{"n_head": 8, "d_mlp": 2048, "norm_place": "pre", "rope_base": 10000.0, "tie_embeddings": true, "lr": 0.00187, "weight_decay": 0.1, "grad_clip": 2.0, "decay_shape": "linear", "seq_len": 1024, "train_tokens": 568500000}
Each number is 128 + 32 x the weight over its row's rms, rounded and kept within 0 to 255. Layers, rows and columns count from 0. Numbers have three digits each. The size before them is the row's rms in percent of the matrix's.

# down: layer 5 MLP down (transposed), 2048x512, rms 0.0648, rows 1296-1348, columns 0-127
# up: layer 5 MLP up, 2048x512, rms 0.0688, rows 1297-1348, columns 0-127
down1296 102:135142113189173095120114140121111160084177153173115128149181095152134158129156155076125152108083087121099162122127109155154086077148113083111085140129105108128081159097119065120135152123113119105192064117113126160141143127065131113161105146072133152079108119102131147184168170104078145171120132096181173113106109184102111116105105109122112144160172105144143169084077146156147186120133
up1297 095:164141122100084160138151088123165151140123157092130165128158129107171193103221191140074157125128136135108124076138112139150145152132140128180138146125148167122163158164106116143105138098122112128096141114127149108110114092128109116132038126127089134090143085155119145144099157130156107192193138115111157101076083178154103156161188078125141145120153122149134161116106093069164138108106
down1297 100:171131107112081152111166132131070144066098098123138149108095107154144112136148115102108147153089179136165097126115122207177133130111120091094113138126105143110120116161145085132136152144095072131144138116169119172135158106192167130092130155151168112125106156122077104091154129147102075088143149121149088155098146132118074147137116152128164111127117153162093101153155159142179160129162
up1298 089:082115146136080088077060118119122137136109176132096133131075153135159101145113102126155175132088092118061123121137096139172115114137062105126171170122165105112153146147106123100105154116164100077129119062074096136148090123168104151102137145138093096179100106192147162145103180137117122170106142177120140131153138083158166128121102149101172158155179156135146149102116162136132124103130
down1298 095:137114109106142119118066123127136140151096122143127104189109153131134157074238135144116159091104157130112162133129149159142186098112038146111106130130127108146157123079119090220149075198147117153093132195149140154105079166081187160129092149099136122116108095115110113102162145094157122142112124120129067171151148173146129151125145172160116147172134133129162145127111120109096130141126
up1299 106:118132128077112078108122121201134090101095166141148102144109112169113087137145136172116153120142116067165176087089114088126186131140155136147116161071227158089153153158119103144158120133112129162099111122141101110171137071157117180092104181121077135089189139099113068136115173172062122171124161115076087057086077085107114115139078113114106122147123144103046130111080104178105095139112
down1299 109:123086133193104130114170121120126104164149182088066179117100126132123070144147155124149094104127100105150131139104088134132194170062126153106139152081077174099171057159153133187166178131133111104047150031155124092158124191189169123147156157114135085102160161091162156176109075161149136118153148088142130191137122155138089106131163128142153120131167111127146089137118132103080171119124
up1300 104:144113090089108098145056100170128145084177168068126123147120168110158127134127137120136158129187152137148140194082097126097120151115126127149106077123200145123132197089093169141117158147153135094108127103131135185116088132148101114187134111130161190132113158115126059135095116099140149090136137143111083146085127088129145194112135115148147141150204125135161151119185132128092114164115
down1300 102:136107118124149132122171121153057101134104165200070097110144153132079134075059106080097107121132091125180085160090108108138163140172149103095152147139117089136180158167177072147123124100102150141103106136112140184121121152151153130127070132113141122092066143145127112177130107127129126136146124149162156077166137156085125096164150167133144116197136156121140085130143094175152083121101
up1301 102:106125147084089131111127107159151174116149136123120104115162153120171122115156133163150131124105083074139056155162167102130126166109123195085106135125145110142111168096118162176146131125083140121127126146169127133088113109114123162092164149159145159128120131182081196110075154096084139130117200108175091163079204135112136118174140179136128111137156209138115112137082101131187115156139
down1301 101:131170125149066123171101179117102119088153137174140124054084070175090114052139198168118149117148169116121114168012162108114119106137141161089125121149133132179160117078064109142161075040182190153171139145121141136082143162113092134126088154157099111142164169155114153177111105114126168143139120174091129137147140075134134091132172137112094113119087130109124138182133118096156079151124
up1302 102:000130161158090117116166135117138151135208181167105114110134112128093148196134160137116110139080131102109144088075151091096177197141127107060087073106059140118160161135147110122136086107140145108145041096110161072098167139132103141115063078197126156128086124090128137107144152127103114105109152174130179160125097170151104143168097079161116099174129117154060100069170089173075166151161
down1302 097:120103112115132112093075111148124167137158104118109089190105162155173161198118146129082120118159107154155152099083099141110066146161153097151117152089132164165136180108102088160135112143119145132165170128082109225160157097129078148144093152132145095129100101104161120165180094120188175085017150069107130154056118149114106126075160127178161108109155119112115108099103153173129132107116
up1303 114:069149117120079110142089125148179148124143125083078141153129117112125168102093097092151143117150122160206103120143143138118156090174163113110077104073129056123108059149141160152127144150117071149119102158120141099131116101134110118140157114087091149099153121121116117148091064124124154175082088078124180159127124094078136128112145156135161105129132160158175192131176185184083128132130
down1303 097:138142172136145147132160151100110098189144163116112129107205107086075145122095178157160088166104123123123140142166176190092187117148140114156101138188115171139147172113144036091125148076160171110115072188104094168099133175126153148139078111157130111125170150115205159144117109146149081101122175102157079102120138105102113130103122101137115130142122139147095098151169088080147140132170
up1304 098:099098106091135094209134112115130117127092143127157112170114132067167140124143088101144167168112139132133083107108117150182188198046164117118115179114067174141164199066082062101140141204132207178064136150110110159129142148116173177106124115151070121168064114098114226143130084127146085166122163125190135137112138152133079162140170136147149108139134135187122157152113129168136136100075
down1304 095:116106104085125144128131124145159146060119068128175157093086104208131092164113108153126074117117133125127149081149128180108076134122188190071148108115135117142190096176132165144181100119131086181107096100090101122071054148124131119125173116119106131137143124173171059148211148140120090094102093157112130086087087146175144106102116112159112113147143147106197072063142153085126142087130
up1305 104:119104115144178085207165137116090139138075106142103186111091071135074132127127155110128114105143104114109169138134149121116163160094093176124115141203147066097122071103099107134157166169139102115066179143172116133094199137094094128116123129106134163091099097028166157096214090099050157174154133114120108120172113167097166113089139100112052081093137100153126134139150146125142118135192
down1305 094:120130114090135090127106136188101125109116128159140111135160225144157173093154183133126136109099124134149121140103107162168137160175183104138107150079118191212123147089129149136150090177117113169199113116078096108089115178126175113115116163142158149173130171108071100155131106145130167100119117207099109142124175062193128108114129188142137164160059113109116123145129114122175110110107
up1306 100:125115149127125144166146116111174087144100210115127028121094175053152117147134121160152104159139067146111121116088093164123149192126129136105147081168095122092132150137146147128085133182117156198104199194114169166128179116126143136101130134108100140075141092176115149132053115153119133141131155138106100134149203151191149155189188089157156103120167152082132143114146143137142196084130
down1306 104:114154108144093098163089163130110157131059081088129140102101099091084091164110141164146164142136155109128167105101152148108087143068043136177097121143130102079163075138113118084112130121123172119112177101149089164079079117118127136135072149136162160143106191122120090128139109122165106104092122142090127152100113123087101180129135150060154099123125079144095051199169136141132121078130
up1307 101:133105143125140091156159095128107097211098101110159187138160106100148160128191118136129167182143053148176125136145106085174118178093146067143150041150138111154179092159103072092109099102139116161101130131121060127063151137173077152100182093080174125146089142185137086181117091126131131169104135122125052138141108138140144158140200135161081183153122085125061121153168101145148147108160
down1307 104:082114126167104147112107132149122092167083107103122192145126159140159113172117122125088134132132105144092089151144141185124121147087100111115062201132105157121120166114143167109146214116117165130141099126155153151139134153058128112118120132101098102104135118130166170140102170176154139098130137116195152109176139144136078089137123092084105083135147124157122098086074127135132152158075
up1308 097:112104174155211124092200121190159112116080144132139094175155132106188124150130079162129112121119100135127158078154107078108111128137175114101168139102122154181135074137143134069097069134145082136137133109061147073095093166145104114094122159165095101148149117115200123117135134145132080133143148144119130105128169132152091128106146075176109154095134139136124111144128167104097159099147
down1308 103:104157116128180106105113098127114116132145097126133157193133121074139145111150102153101134165168144063057138152165082087136129140140111094131126084134171108133126164148108133040142174141096141173124112134137143123109096140139116150075093169144134156177135126188151164127127102179106169131149138083133164179071108158031098134093058136084105213139162136153106093117128195176101114065123
up1309 112:125085117170101086215169145117162128137141122106059105082170139087164175117071126108148183105100113148172155166121157120091169166183179098099122063120129074153144078107133093096116125123140156105159144143115109130112151136193122062124114155106115165153161025064066140118103145099143138194114130104096149178115132076177088075165128132133150122140120152171146060149132084118112160166096
down1309 097:125135122091157101087156146118071138158108182118129187066120088116082111103181141172120120189131111157138134068105126159075129104145190097105107173165055165130127134151148130132122126127129063083077114133143078150090189166098116177095137091162184096113120119123150114173163155157064104140133134156184115072104155158117151118081129158147109147077134092128146191155164159165183051064079
up1310 101:105135108112134153131099112100120124120171102154064162151111136138103129128076073155145177140139148155115101123130109078105150111095141112099113118123176107111152072133151117149123161122079113139121144166078182149135119159124147176093169133159180138112103169164163160115117142150210179142152130159127131105140100092134118159135151154075114094143129206170090208146108113137157074177075
down1310 100:149107206150194101141136176106135092092146115134103122130137175136145073096167107143098197191166162093150077149122141154174112143177124110161162165131082116108146098073141149091153147191138152106136072156082091083166131117152100104160069140219144111156063117073143105173173132092146107198142114129152190138143159098135118104149148107145094150128110166135126102089123119115089139142127
up1311 101:158149155111119131141079046119169104178165129158166122146116167137131167176106172124114110130095087104069122116138204122090206151182070101145121133136098148103140113190138126126145121216140081186112098145057138117173116169140125148127129122124118193179131106135152131179160128156100150053133101173126138103141149135124122136187119065137171159133188086120108092207093093072176134083099
down1311 104:120123144103117160116108082129178124104133104064194164179094101146209074091108116083148104110130146121152057130124083175179064149153119099085169081167169119135119149188171102136099117149064145127060118124102117075101142081116087103123124065116193078088115148145140160132144107114138131129108130123109122114144158151142113112118206132144140091135105167047135112097121128118197096073140
up1312 096:112140163076158178104133108118143058103076090161086167134133201163151150117148159132114147127119152173130111093115186114079146138167098096158068106110151134111159180133123147128136140189118113146156118076069190106125102111169146121078100123148092125065134166151130159124155109139079153093105114074129121138183220135097112098128130120146130070076147118150151162149138067115108160157130
down1312 095:084123166199134118118127161132166154086059113109161088130059076068179105105103116087107139101072116099127154127126168123117098165146130151144159139085140095128142090144104168084134122145154131140105139153092110192139101116158188181089127131181118119105180146092160076104105095107115123177138110137135118132113101179219165119154135139151160102177075140156117141180126146137122195132069
up1313 104:092128097151054104113061119125156083169139133149115100141136138086163189136122126144118180117165095128133154118102153079122113141126115113132095076177127119121154139079144110127096173144094077150152075130047101196134118102095149088121090135144154089176177137076118120104121155148106167049105137122213172145123123097117135201080128163160131092142148106135106112139097106136090152137081
down1313 098:141082148128111113188149144181144099113169103207139171112109092112118123096079162109131098069106172112096116140111138099152137128118128135127115106149120141166174087134080146138175077120156148139163158153146222093130165144116122142182237125195180164134084123120145113142100151164152110170149136094103125153163118109095163097122106108115069134116093108140148172107147165104149173156140
up1314 100:143131044169110125118160129055151116069120167144116120174089082142099139140190104110165157121070055072120162144140119118122122201146163082097134081143134076122105141136174094120143130136109107138077122137149085172133126162083133125140118136129168068106168114111136162071123151134093143114143105137081114163102096119071057105148116078177150113128077064109088098116101081109129169111149
down1314 090:084082130178128132107073144208158111133092081073160131148129109112124158182120096121112088095174173144107162180146070163108130151152125128181042196118090153121163137171109169115123131089095136164104092117101079156097182085198103143178124133135156108148149170136092131110126116136213112164150132193134088063079144102160159146108099139062136100165174167119085155081097143084081146140123
up1315 100:132129162093126157121154158128136092123140122158100108106123094165125108133106148144117175178141059148164140139133117129157109088115138147096140095124154159146119138091090116125101105119161134164138172139070152131123103086127135096097153140057152113131169129119167157147193099142134048137082128103155084148116145105147161088167110136140055079122171128156170117049136095146138155151087
down1315 103:123138144162129112135091143107134204045151143114170153119134116083122048160171079094127145112120133124159062128098184139142142146106083175156170147115114101090102141135123112073167144154064095084116106056142125133121117158141113125133113122160086093120076131102147123083089117156154182176197164118122083162207121207185088119117123083092130162134158093122164123190146095105169130094076
up1316 100:132083129113132136122135124143144122167137127131103151113171160095092100169168111090142133128096097154108142172118114088135151143131143104186180083086152096125135134143182136162102089078162139097108132153152160152133125122113144067108127149142101147104140073160148068141100136130159109101112148089100131134124075112122135131117082072136085175076158062160143122133147142145138157154141
down1316 103:124123123161085168125129190088111117120127110128102097202158097092171108133180111099182149128064115156097092143126127141122121169100143092128119115188156113180169124110164077146144182208155168102155182143136115185110113224142145130164140149111152149071165096145103138171163127135139112193131131176142142106158163212060159194164093105174072101169155118150101098141116183128171117127191
up1317 094:132079169138110113202121180152123136069196152151164153158112129114077140130094059116117121172108100139143149139120120174106176140141109126086165139166138153093082061146130073142167141043126106125105135114112100048164107112127127152125166090073150097100043085143131156157143155160097094065123183173168140126157131143130107134201079127117108112123138136147121080168036118081089135124132
down1317 100:181144123085121076146112111110148072149095075151160150139166105118138146160175097119104152063119167179100139134145157202169157130195152135149148049073109144151139128080131145088099059111189137122161105119182098181101155086197081075136203129140075123159082134137138149166184139152083114111076026142089133137116109086106145125143116106117128138136089131109124149048196131152116115236153
up1318 108:133140168151139209150121144168166156187093129075076108170144131107198159122174161052135138114115190076116139094195084172060103102099114121148093172055107119189113107102147153129098132137073147181095171167088129158130140119168139139103136158127139103148120155180226128122076112106089183142078151168118106196112088067173161100168155097163148096094095111108125158171092154138139139166130
down1318 105:097061077137085125139139085118135101158171142082173124137118082077110122122133129117124097127072143114120115148138115147087147127124079177142136166132121151136114184142137118125123107165072095145112136069120103136106115125046099094128136114175115164081102126110173171144138135145121122153081144059158072132145122141048185103153120163129087221143090188160112130166109107171170116077089
up1319 105:116134177132185085079153155076120124137091139088128197110132180132214160121101072104091212139196179180054061158143124114165148096102153114096100162173146112082114109116097080179127190168178165126118173147130121094091076148113121144122101163160142121113097122156106124191112103129130132167167170095114175099104079113113157193090093156087184120076127117144114150119161044137153081159119
down1319 103:143083088108087151144081109124136101139121120130114131081102077085132120133083075160150064161170194096121190170076135129143122118113140157107094134140144126133161184123090127098069159096089147134116093155166099140098103151067148137151182153178109088109127115112107096088139111110117157129099182127053133102133141118112071150169157162140146172191164097069182154138133168115096168163078
up1320 096:123160086129147097074108169111130136148105120100130059140125112118093164196180145202168097137088170146168116165162170093107188169129079086157097152138115057124137158127096099145153137132099123179171155092099131041159135160106126107138183151068102057096111075090128129112128084106127141064144114144109110101133085098134163113156060162147139199172092147169119142132102221074131145136140
down1320 096:111018102118073160085145164065174203120087149138148094117107211076195106128174167153097161149068131097092072101155137079092080151147148135075179128121089206121088177091103163167101155099188181093175131170118139147130189198114170152189152074073125142181162126164120107112104090192177119156107179112150125152123109120105142120167135190192108152134121138122144117144123139153157098162099
up1321 096:109129085115082155065111080121140115160105122028131164188158174089126131124101179110144094089083144108087238105066157134105159128161170100104121156115088141139101109171120124110137154110148094152110176128099140066171146096150144182107112172183104110119155126133127151143196129119078131141164160106170080128187097136154104110151078180107100156115177109123096121130172111129093150175143
down1321 099:116102065153100107099126146136134127124095117110181154206161193153167106126155083154118109103122075191121133189073065136132110091145159130162136150122115200108163167142128151073160100159111125114129149142140122133143141124133101115134095079078064133084161159165163169114076117132142138147169088153146106134172162150205107083180150144124140170146121118180124095116185132114149138123171
up1322 101:124100084145169111086091136076162043091146109118111151121100128176109084193104103167146104137129147190135097144153177161143132129135145120210145129127102098164152080151131142090144095129105147090094169139099098111128119127139136167076102197131042155118134070143084126150137148091097087123077126119158127064195149109134167150094158138146105115060136119179120135117147114128119078180198
down1322 090:082113117143130115134113115125133166171062179119128115103149109110097127103109108115086094090096139071166107149093095106060096113144118085065097156105149123078050160164137075162176127101140151155208083142121169121103098116109090080159167131171140113130100146137129161121138119127154144171124179133075168186141092101099134039144109117130067173143030154118153080128100111101148146152120
up1323 096:119087118080131120174099135131129107150020119154112114128066119132144160125110111132130140103141074185182119136069113128115121092145170189132123151164104184086161137109135133176143105191164133133118142149130170055152126134149120107132119158152074167163135131119098176148116087126146144183102077151168217159112083160175158118205095178157123156149146140115148116066080116104157124147123
down1323 088:087163103121109169118101143084128161137135151140114150156126158211144110098075054127138125112067154150182124124170177126137145111145139159141144108188165037164131058136140129133141161083115106083151182100137141160106210135163150153163157140081118109127081113091112133165150115084105137146144156120136096135079116158108106141137153109171118148152156150117133100153125164109119121148135
up1324 098:157133098128166172106123178165105106161149085111135112148135168118105119161140085122149175126153067071109098131156164130064134149115159133134160173117061163072129169134098049128143176137134135125100152167132145092039120154180078128136118087081175101145093180113158146155137168090160113138140164157175133147134104161093159145141140086126161095072140114140121097156160110105128098104172
down1324 102:135133159110195179097116127127163143156072109179115058139111137182114146127146138140117173148124155141145125073123175104070121100167110170095109126130114212157143081130167135115145106155170144153106121103139142088194156151145123120119158153134105113129148084083091136073165096141163124104159164066148136051107124127082076147115104115121077146214143096168158108133152102158084105126171
up1325 099:104048113079163149191192129148117199145143147141112089144097109152084099167131073114099117138178120107076145086158122155055092118105135086164134180092150100113170133122120149162128100199107127144118151156141164102228128055140113196120130145155158130122132183117097187174125103131089103157161054162106136064139175092129095151162041089140122136113117082159137201105091180135127130120153
down1325 100:184110162160182170128093111176148095162101137123145179101162103111071149113126100144181119124088108115129104105170128161150132089123088146157125131212190075145134115179145142129134113139181125110105103142112079167100120102156098139168153101211176132123176160098109118143155151132123106177082191175080188109095127159129138117099169113181114102105124169155206101143179146119076094158141
up1326 094:131149158118168169129133166161091111101116101123120117146121118140166111132154134093114210177123120119139106104115147101191179112122127139227188076101128137155135192130162162086084170122110119115166128148159129090162192187104145160133171140164122117167186096064130145173108111141165128127085083159112081092097143155068096113177128118092127082169089065121173081152135163161208120150159
down1326 095:089130118129109127149120132090145090081159124113130096113106134144144176121127153134093145079146158163057110117076146102131094200140135150047143123117087114096106085111097103072133086146128163143092135137076157150165113121128178142069067107135185092136179148130121121078080059118069130088145078104128175142214170150140146114114113116167054117149130158116129134177172150088101107117121
up1327 097:163119100183153093126172113104152089115146073090133098121166209158141111153118137111087137115131064133080122202159139115152130097113103159147112139126119146109157139074104084172131116084159113074135146066130099140043148106178157122128179162134199124143097102085120117141098140146112165099140043218156102119128098134160155114105150141108160133200156145114123149114159126123140181083078
down1327 107:132092093150174161085190156129098098130143085177140132121156217124154138171168144191135162083077109117111190144106165126103084145148138148108144103176095131119198111173121122152131165122142119136136131104101164131182160078122115114089167133120117135108119128083099132154180127097067133180149105101198089096167121138106106138137195099118148109135146143083157114137107056146139161120099
up1328 105:173172123163102065054164058131163049110147127101163134126111170096121101114118128158148079141095113116152137137126099161110113130166101120088091066125087055168093140125126175119129086118132152125145135141160111114136076138163088175150176103140156132095113078129089087076130132137116197095113113154159217041089107113061156089137116115139066107128127110091147165172093189132062121081102
down1328 097:150161195129218078179140124133179181102101151078123177103122141132129142134121156052178102169143106140197078122077150137176107148146149105099119184101171145155113068104126141115150156146110093106131151106093116095103090081106191089150130114124150142096063173138177117165107075128051110138146092133088135087131131127128161113112139141151158106104156058162098030148075167129106187155188
up1329 096:111199093112142146113125142093081136126106131160094135125180149158115091110101099121144056132199119131109126164129121128142115112127123107183115085113191109144131113153187139128119119148114101083166176139165098165094027142138089202106162109128082085055135098116176137165137154167101164147150150139120130139100122073142097142123105110097159080109102127140141114050124124160144105084118
down1329 100:120093058117169218152134076118154132136123138129094138120147172116143114182081086099097155125092127174109164100168136146095169147180163155176190117188131105129190121176159172141135133151097134141158159085112164111159141113149134128134152126117174154068144151158103183154132146157184141102108094151175177097163181151096166142044156114148141155093127096117173125144102111145125119121153
up1330 097:098134071131155102148145144168118121100132150149151109086095110127175113108117087145187121181123075088058184103096176130174118121109091136156121074101094104135105132129153147141075140097120140108132123141115098182136107080113144130133098162146118111142177165096105185124179207108115054170122098090088089084152072147093087092154146135127134133174140191135152148172150227158129213123154
down1330 098:088126124143085179127136186100129103137140144071195105146078114169132223122136155080129109141124130128160097171063082144127133048144151144097086120125170138127139116196074160163112146153163126173148128147071167098143152126095125086155134089116182113162129158114107116118156176146164155121122147156198090147116162115149165159117154103068145154114065157106144168130136133096160110128106
up1331 103:111115133148125148104189140118134096085133147197116109135150192137116154177105155097125153146079112100163190123147148121153126157084144103190153143090139100111130139137163126124091157186128127163144116151099111118154106198150123165116158179100131158146131107042120110178109087103165100074078126101121135163141073104099113126081189116107115131106095141136143198103217144142080127147152
down1331 099:105153077177114096144111148094130170126155103114117132077114135138116159134141090148147150078191104159112173074147122135110190092133164064061079137150105091129164100168117140081091125125110130149111099150125143174079141108142092069173161119116134190136115174108171096110139121116116128112161088131139148124125139115057123105085162154140085172112110127141128081117117132134180135137146
up1332 101:132102153142154146156148136124137179132118146153125016169183066135078135071054065119118199151144094140087153156115168128140126138121182077161125149129154087074145081107157144169104144149136122137128131127121152090169058127144098129201153133114143100074076110060071157173116113119137112158156106155152101163181122083118095166072148100126159149131160169103172097076130121172150078134086
down1332 103:093160149146094060102132157079117105109141137130116130063151145126170095094162175158158140113150077104134172094136137182127142140094079202129100159134127160122124083140101121129110210113143172173101185103139132193106132133068139137117109107096083122171098142140091142132119110147036150114166148104121152090166199153156160181139208127080111122124137137108108121158157067085135143061121
up1333 103:136124079107108100141094077151142106109063137082102197109097118130180124144195146139133115123086179077099110115111103107052186124123146163079092163080098158133110169099167170065133168129117087125090070140113095163168126103167121135102139120143107143165128064158090154117121143081129142134143143156157122065140121097137081090076132135167102161175165086123107113128120150165144080142117
down1333 098:072063133076127118109164057114133118068142115188117084121124111100170090170194129149129144085094157168156136156141112170157131086180140109163093155165131149137134091161158115132064088105121130125138051104091158104160200156146185164193105115080171094086163087145142135110165183192120148145175110129159170152071131100138113130077146157119113114151145063074108155144092168110132105156145
up1334 101:150105128029207167145118061132197129127113122150143133075138203173131079070073122161140146153116106153140129090103106092168087096134141134121175191168135055147162138093165109155143226146173123133128158110105172054110158124159140173154142152179086159139144091102171120118064147170125138126114092132103095156201131151125094152153133119109103103115101141132093177107153135089163123139161
down1334 097:136094123151071145171151143121157154157130156066122137120134105147139140082115116083107078144162161182165129126166122122135127154142125105110097134085102101091127082135124158161159117121115128123127108100163131113158063142106127086150115098143130142175082109078106091104180113150163122106134102101167111149135154095124100146133145090202074110192076132115085141167116123136114079118136
up1335 093:154162137153144138077127159138113074145115136117078169101147081149067159131100130093146117140140171095148077154136124087145139135100127108092117113105130118132189095091132165104118129125122152137080116163131080073142121106161135189171111130129126096197031127114155143114116095089101131096144112158131141113145195161091155123131084097077116115137130065166125056189152156153087143113118
down1335 093:113111140058085146148164132111108147038104078077183135125126138115177153113194146143117141102104101153109191097084067162135099060168155080157086138113078137166066155163161158133162159103149100143179111092137114154125101113058111078127062156088172096075221076136170098122127067116154105147128127129156101160134115102165117151147112115157133145167112144129152167069140133117083103160130
up1336 102:078155142147139159136104134148164147134147096086104150102151130191098177156053114122153144105134179119126090078116136136151211073119092125052126117152068124173145137133061153072132125175067121163102212151108108129098161077157116128087164115176147105110151149106105128115211135067121124149108086131118145134136151193154105105160112169166077151078086139111109123060136119077142117145135
down1336 097:170117096101114094092152114099095170148146186152178124165072116169158125131157153144139146076118105163106132174116104097153127108168170120077127129116112086168093145135089101115130130098174089132175084126135153073125113122128144101096078163115136087167126147156145085129114083100188066202163116148136089110149097128186152119105130140137084125221151092129122141175173089146161126098112
up1337 094:139149181101177101143145126137164149154117130075156068151167092095141101113146131122110144158085076148141140121065151125177145162099176142127103116152070152165160114149117157118141119078145119157140091106143137174090092158189113146078067154129075143118145049114091134124104158126168149074113101139083108141140150147089110161137137162107172180141056097095165105152183149129113074160163
down1337 097:176114111166174182130163085073123145188080110183130141129175096091098138126093145116099097163192149111099105084132135133120132111099186118110153159064148128113159118051139111145102156122105136086105177127119106111181184099094147153156180120092124135180161142178207100111204123130128123150095139131175124136177102053175120103136103121081171122105158162122128148114119121171132109148117
up1338 097:122153172105175158066142095131076158155119156170095098085143095168180121170174203072131139105092150095110157160122118132146142171081127162177176109137076152145083109132159122108152041100136089123078158168126181116105055126137107140133118103148156114143134104126099132063132110154100150125143143125080199086081142091177122091134137107099125148121160086114076084198126162076143128170103
down1338 098:124138156111121082162157165125163110115171091090085080135144094120109099089083078119175107134121047048105153122087075121168094124125113130076144131183057181124173098099078151102163138140147164149148111085178092137116110154096130143089104159181120169136098140114121151107135137132144127107098180070134229145090141116160082074099040125147153147123094096132167079169125087173126113137126
up1339 103:139153146085092163094132126083173177165137120105205098110152142175151147158096153142212147176095119101141125220158135121079148111125118105157105135134072084125123127168200189160119139134129077084133089157166086039184137172146148148073106116121091120142123126137136175085115138125111105141143169093107142126173138130159127114089188161182141148113147133168124167126124146099139164175156
down1339 105:142122152111188112152100111103145130099101083118118072162114165128158141143178123137094153132124211120118162148139113096175186173135099116138120148133124130096141117149149136077144107131113153125123083064106174160102067090108098129170112125119160168160160185191099084126170144079155080127142113097146160112111132119062131117112087111138119142162095188125081129058133118152125174095101
up1340 097:134108148128133100138108114131092101134063102120071139143100123124130184160154178093082148184089130111112125182139159072157147122078084078108160156093183168131125180192154097156107142118102145129160096074177065171120058112164100056117115108071152170079102073084111050157127129129128145106123158132195137120101137110136192109164143117078139097145131170093132108150116163070134164144073
down1340 101:121140140113112127148071150127174132138096076163059134158125114142155130128128163115141124081107110133115106137141078126122167117107125094148121131143124081127171149151132157083148164055124122123123183112114143114157078128099141142107118147152110114108160111095117103146096037134149066100111158121181122151112129143148153169134167110136162161133117123161154131109160110175161145088208
up1341 097:144124153158132159155094092152114154168099062110092167153117113134112135119124117103160113148152070134130135084099121116134106091127129130156136137116110126089091130099156176087121100209151170084140112116132119089130090079148120109109072125099142058199135123181089145119088111067107148115101103115180127183147130099076062119166123092151093122124070097166108162131113191101103161174080
down1341 101:154128086096166132107144126168158081178116124141080130095128172057080140135136099168138128166100093191133179089147062077125104178097108104143141127099138165100160067110099074102140098139184105151170134158120133149144148110093110108116154105153110110137190141160158116120148118211082135152043112147125143145087103104106148138103165088167133170162099048170128117151159073094171133195132
up1342 102:103135152077171147148178131121151182094154074106146146159125106155100194133181146157149133072150121094145134161105132123159110096105145048138157163141147132128107126063132173058138110164153171099181139151139142145142121109115162090114160155106121133106076188123095095115128220130088205165077117115099160124129100153094151125158168144145125087098126122103164087080124072095139123143097
down1342 096:138168079115125152140147121128142133120159110163175127144111221183141079119158121153089091156141137162140158084146097186116192129120187149065132100122144134139146124144140096157190164073059145141116184146070118151114091159117040110080164099143123086123146118123116063151157111137090121096093156124126081121186097185136202136138182130154131120149132139105090165152176099061151119063112
up1343 095:148132182169125117114111121145145113082129154135193106093143136107157145128069139134110129182137145077122123132120166088084123138155104124132155142109097119072117097141128048134076100133111163158115096201105145136155125111110094172101163113098163163145100103103101148142182102136129127147125151131142126152074109102172128123115136098120161097085148153156127163103150096132113093080067
down1343 107:095173183139211130126136159147085108123201174156246145085109104250119127106116158101118078177088139119132125186137166063143134152139069093152167139129127136111164119119118073176112105168111111130137151164142074100097142155129155160122093172109110146160086084091180104084152129098121130159152100093125079089142139134177124114175113113112100106110188147100096122114090169072126147114172
up1344 094:148132089127147200082122156138118135117179142151069169077094102147132194119126159111119088148127172107106117107121133110108171110126167108131106142150141113172122130135130086095035180108151158174139061095118148127107082113111116149160126152103077163082134053116170149111100121144132171159175123182104101143142093147137062114097131125178052141130171104134136171156162087204073126158049
down1344 088:136079144145143101118111144069039126099142124133158097211129087085125147204133108207127149113173115094132149124178151127174160160136103149153186127150164151107142173093127194129161097109102108073161139122139164163162184123150125155168064111139110039135123110099098140076113040098107130150154116134164176111163137110119073118153129165093069098075142121097087151180148167094078078099192
up1345 094:153109204136143145130165138171077079164105152098126088139140084092070164132099143096084157158082094072139096177102131102130141166100131162140129131080121150105123110146087110104111083102156114160183138115100198152122186113126128089152114153151075088102173141096073187155138103105164096122179129090167079132107105117124192106115096112142113169141130092128110164101152128103117149077128
down1345 097:114134201168160077172105149142162242118102103165108080138135159133154141135140133143124080158130131160139144131157057124180132111149067158166116093094146119134177189110122115098150096127129151082161117117058105161090123145176104164204090139125110117150130117125157167099172209113104129084123109121117140172088150125141062108114132190099132135176147131132105129132183116061136126128134
up1346 103:098062116152095121078104076143137105134065146167112172131123050113124113183174135049147137163148149148097148119127055081132089178134112179152129133113127133162126069189115161129147195132113105179167045088169146115143132128142125117119176148181149182083164081076123135156098084136114176117102154074143093109148120151131102120135066112119101170115126162148127100103112085087164134114129
down1346 103:173136142156186161148147130142213136140094148095092123144103097163091184113108131124150135169112131151176176153080155071118151184192157144153150173136127201177122132130123125095131119110117142163164101187069068121104073087157084097123088167161111133106143101115150121184058191180163154129143153143099090120129146120162166085095132167134157081117109118151129119176163134118110126112120
up1347 095:152110146103123131135100124167082161062099098226119122146144097105134106172087147134142070107124123123148085107084135097123107076141149121121107165150075162125136099146115182147107114117137131113088168168100176144097156133075141122136146125095144109136096071127176161128111119182110108114122135119143095101177137121161184118116130148130179129110115159138127103147168144129107149069145
down1347 098:097172180124090112088155155113078108140116139153127097070110096210172106129115137095117083155165115170118115125135122110086070167115111111114123109173156096109116059069135162122124128084099102190134090078148084164143168176081077067044107118148103106146183110130142096147155128176116131111204109137126110190102090142162049100140123132185124098095179072100162102234148177087051080101136
up1348 098:155099159111184190149125136106128136113166076152113145123099113173147091172140113149113134173115111110099114147037149177080131113140156168123095143132155132186112073071107070132140130112126107142118189152104187151075131095079132147187115134108115078144087113132137171084097141114106093111120074145130094071150196044133103122152092140159162176145104184144120110097128154119118139182096
down1348 100:114095141108153199137124098195085141166118161130108114186140158200161162086120136113070098191103129138117152146098120142208134116109062135159091112126125093161105150120110171117121121136134113125180201184069132127107068050114115081148125096103108162080169181123155086109083138179135157131112092126186125118064161125136121142117155120082087124128173133101149099144109131161159152172100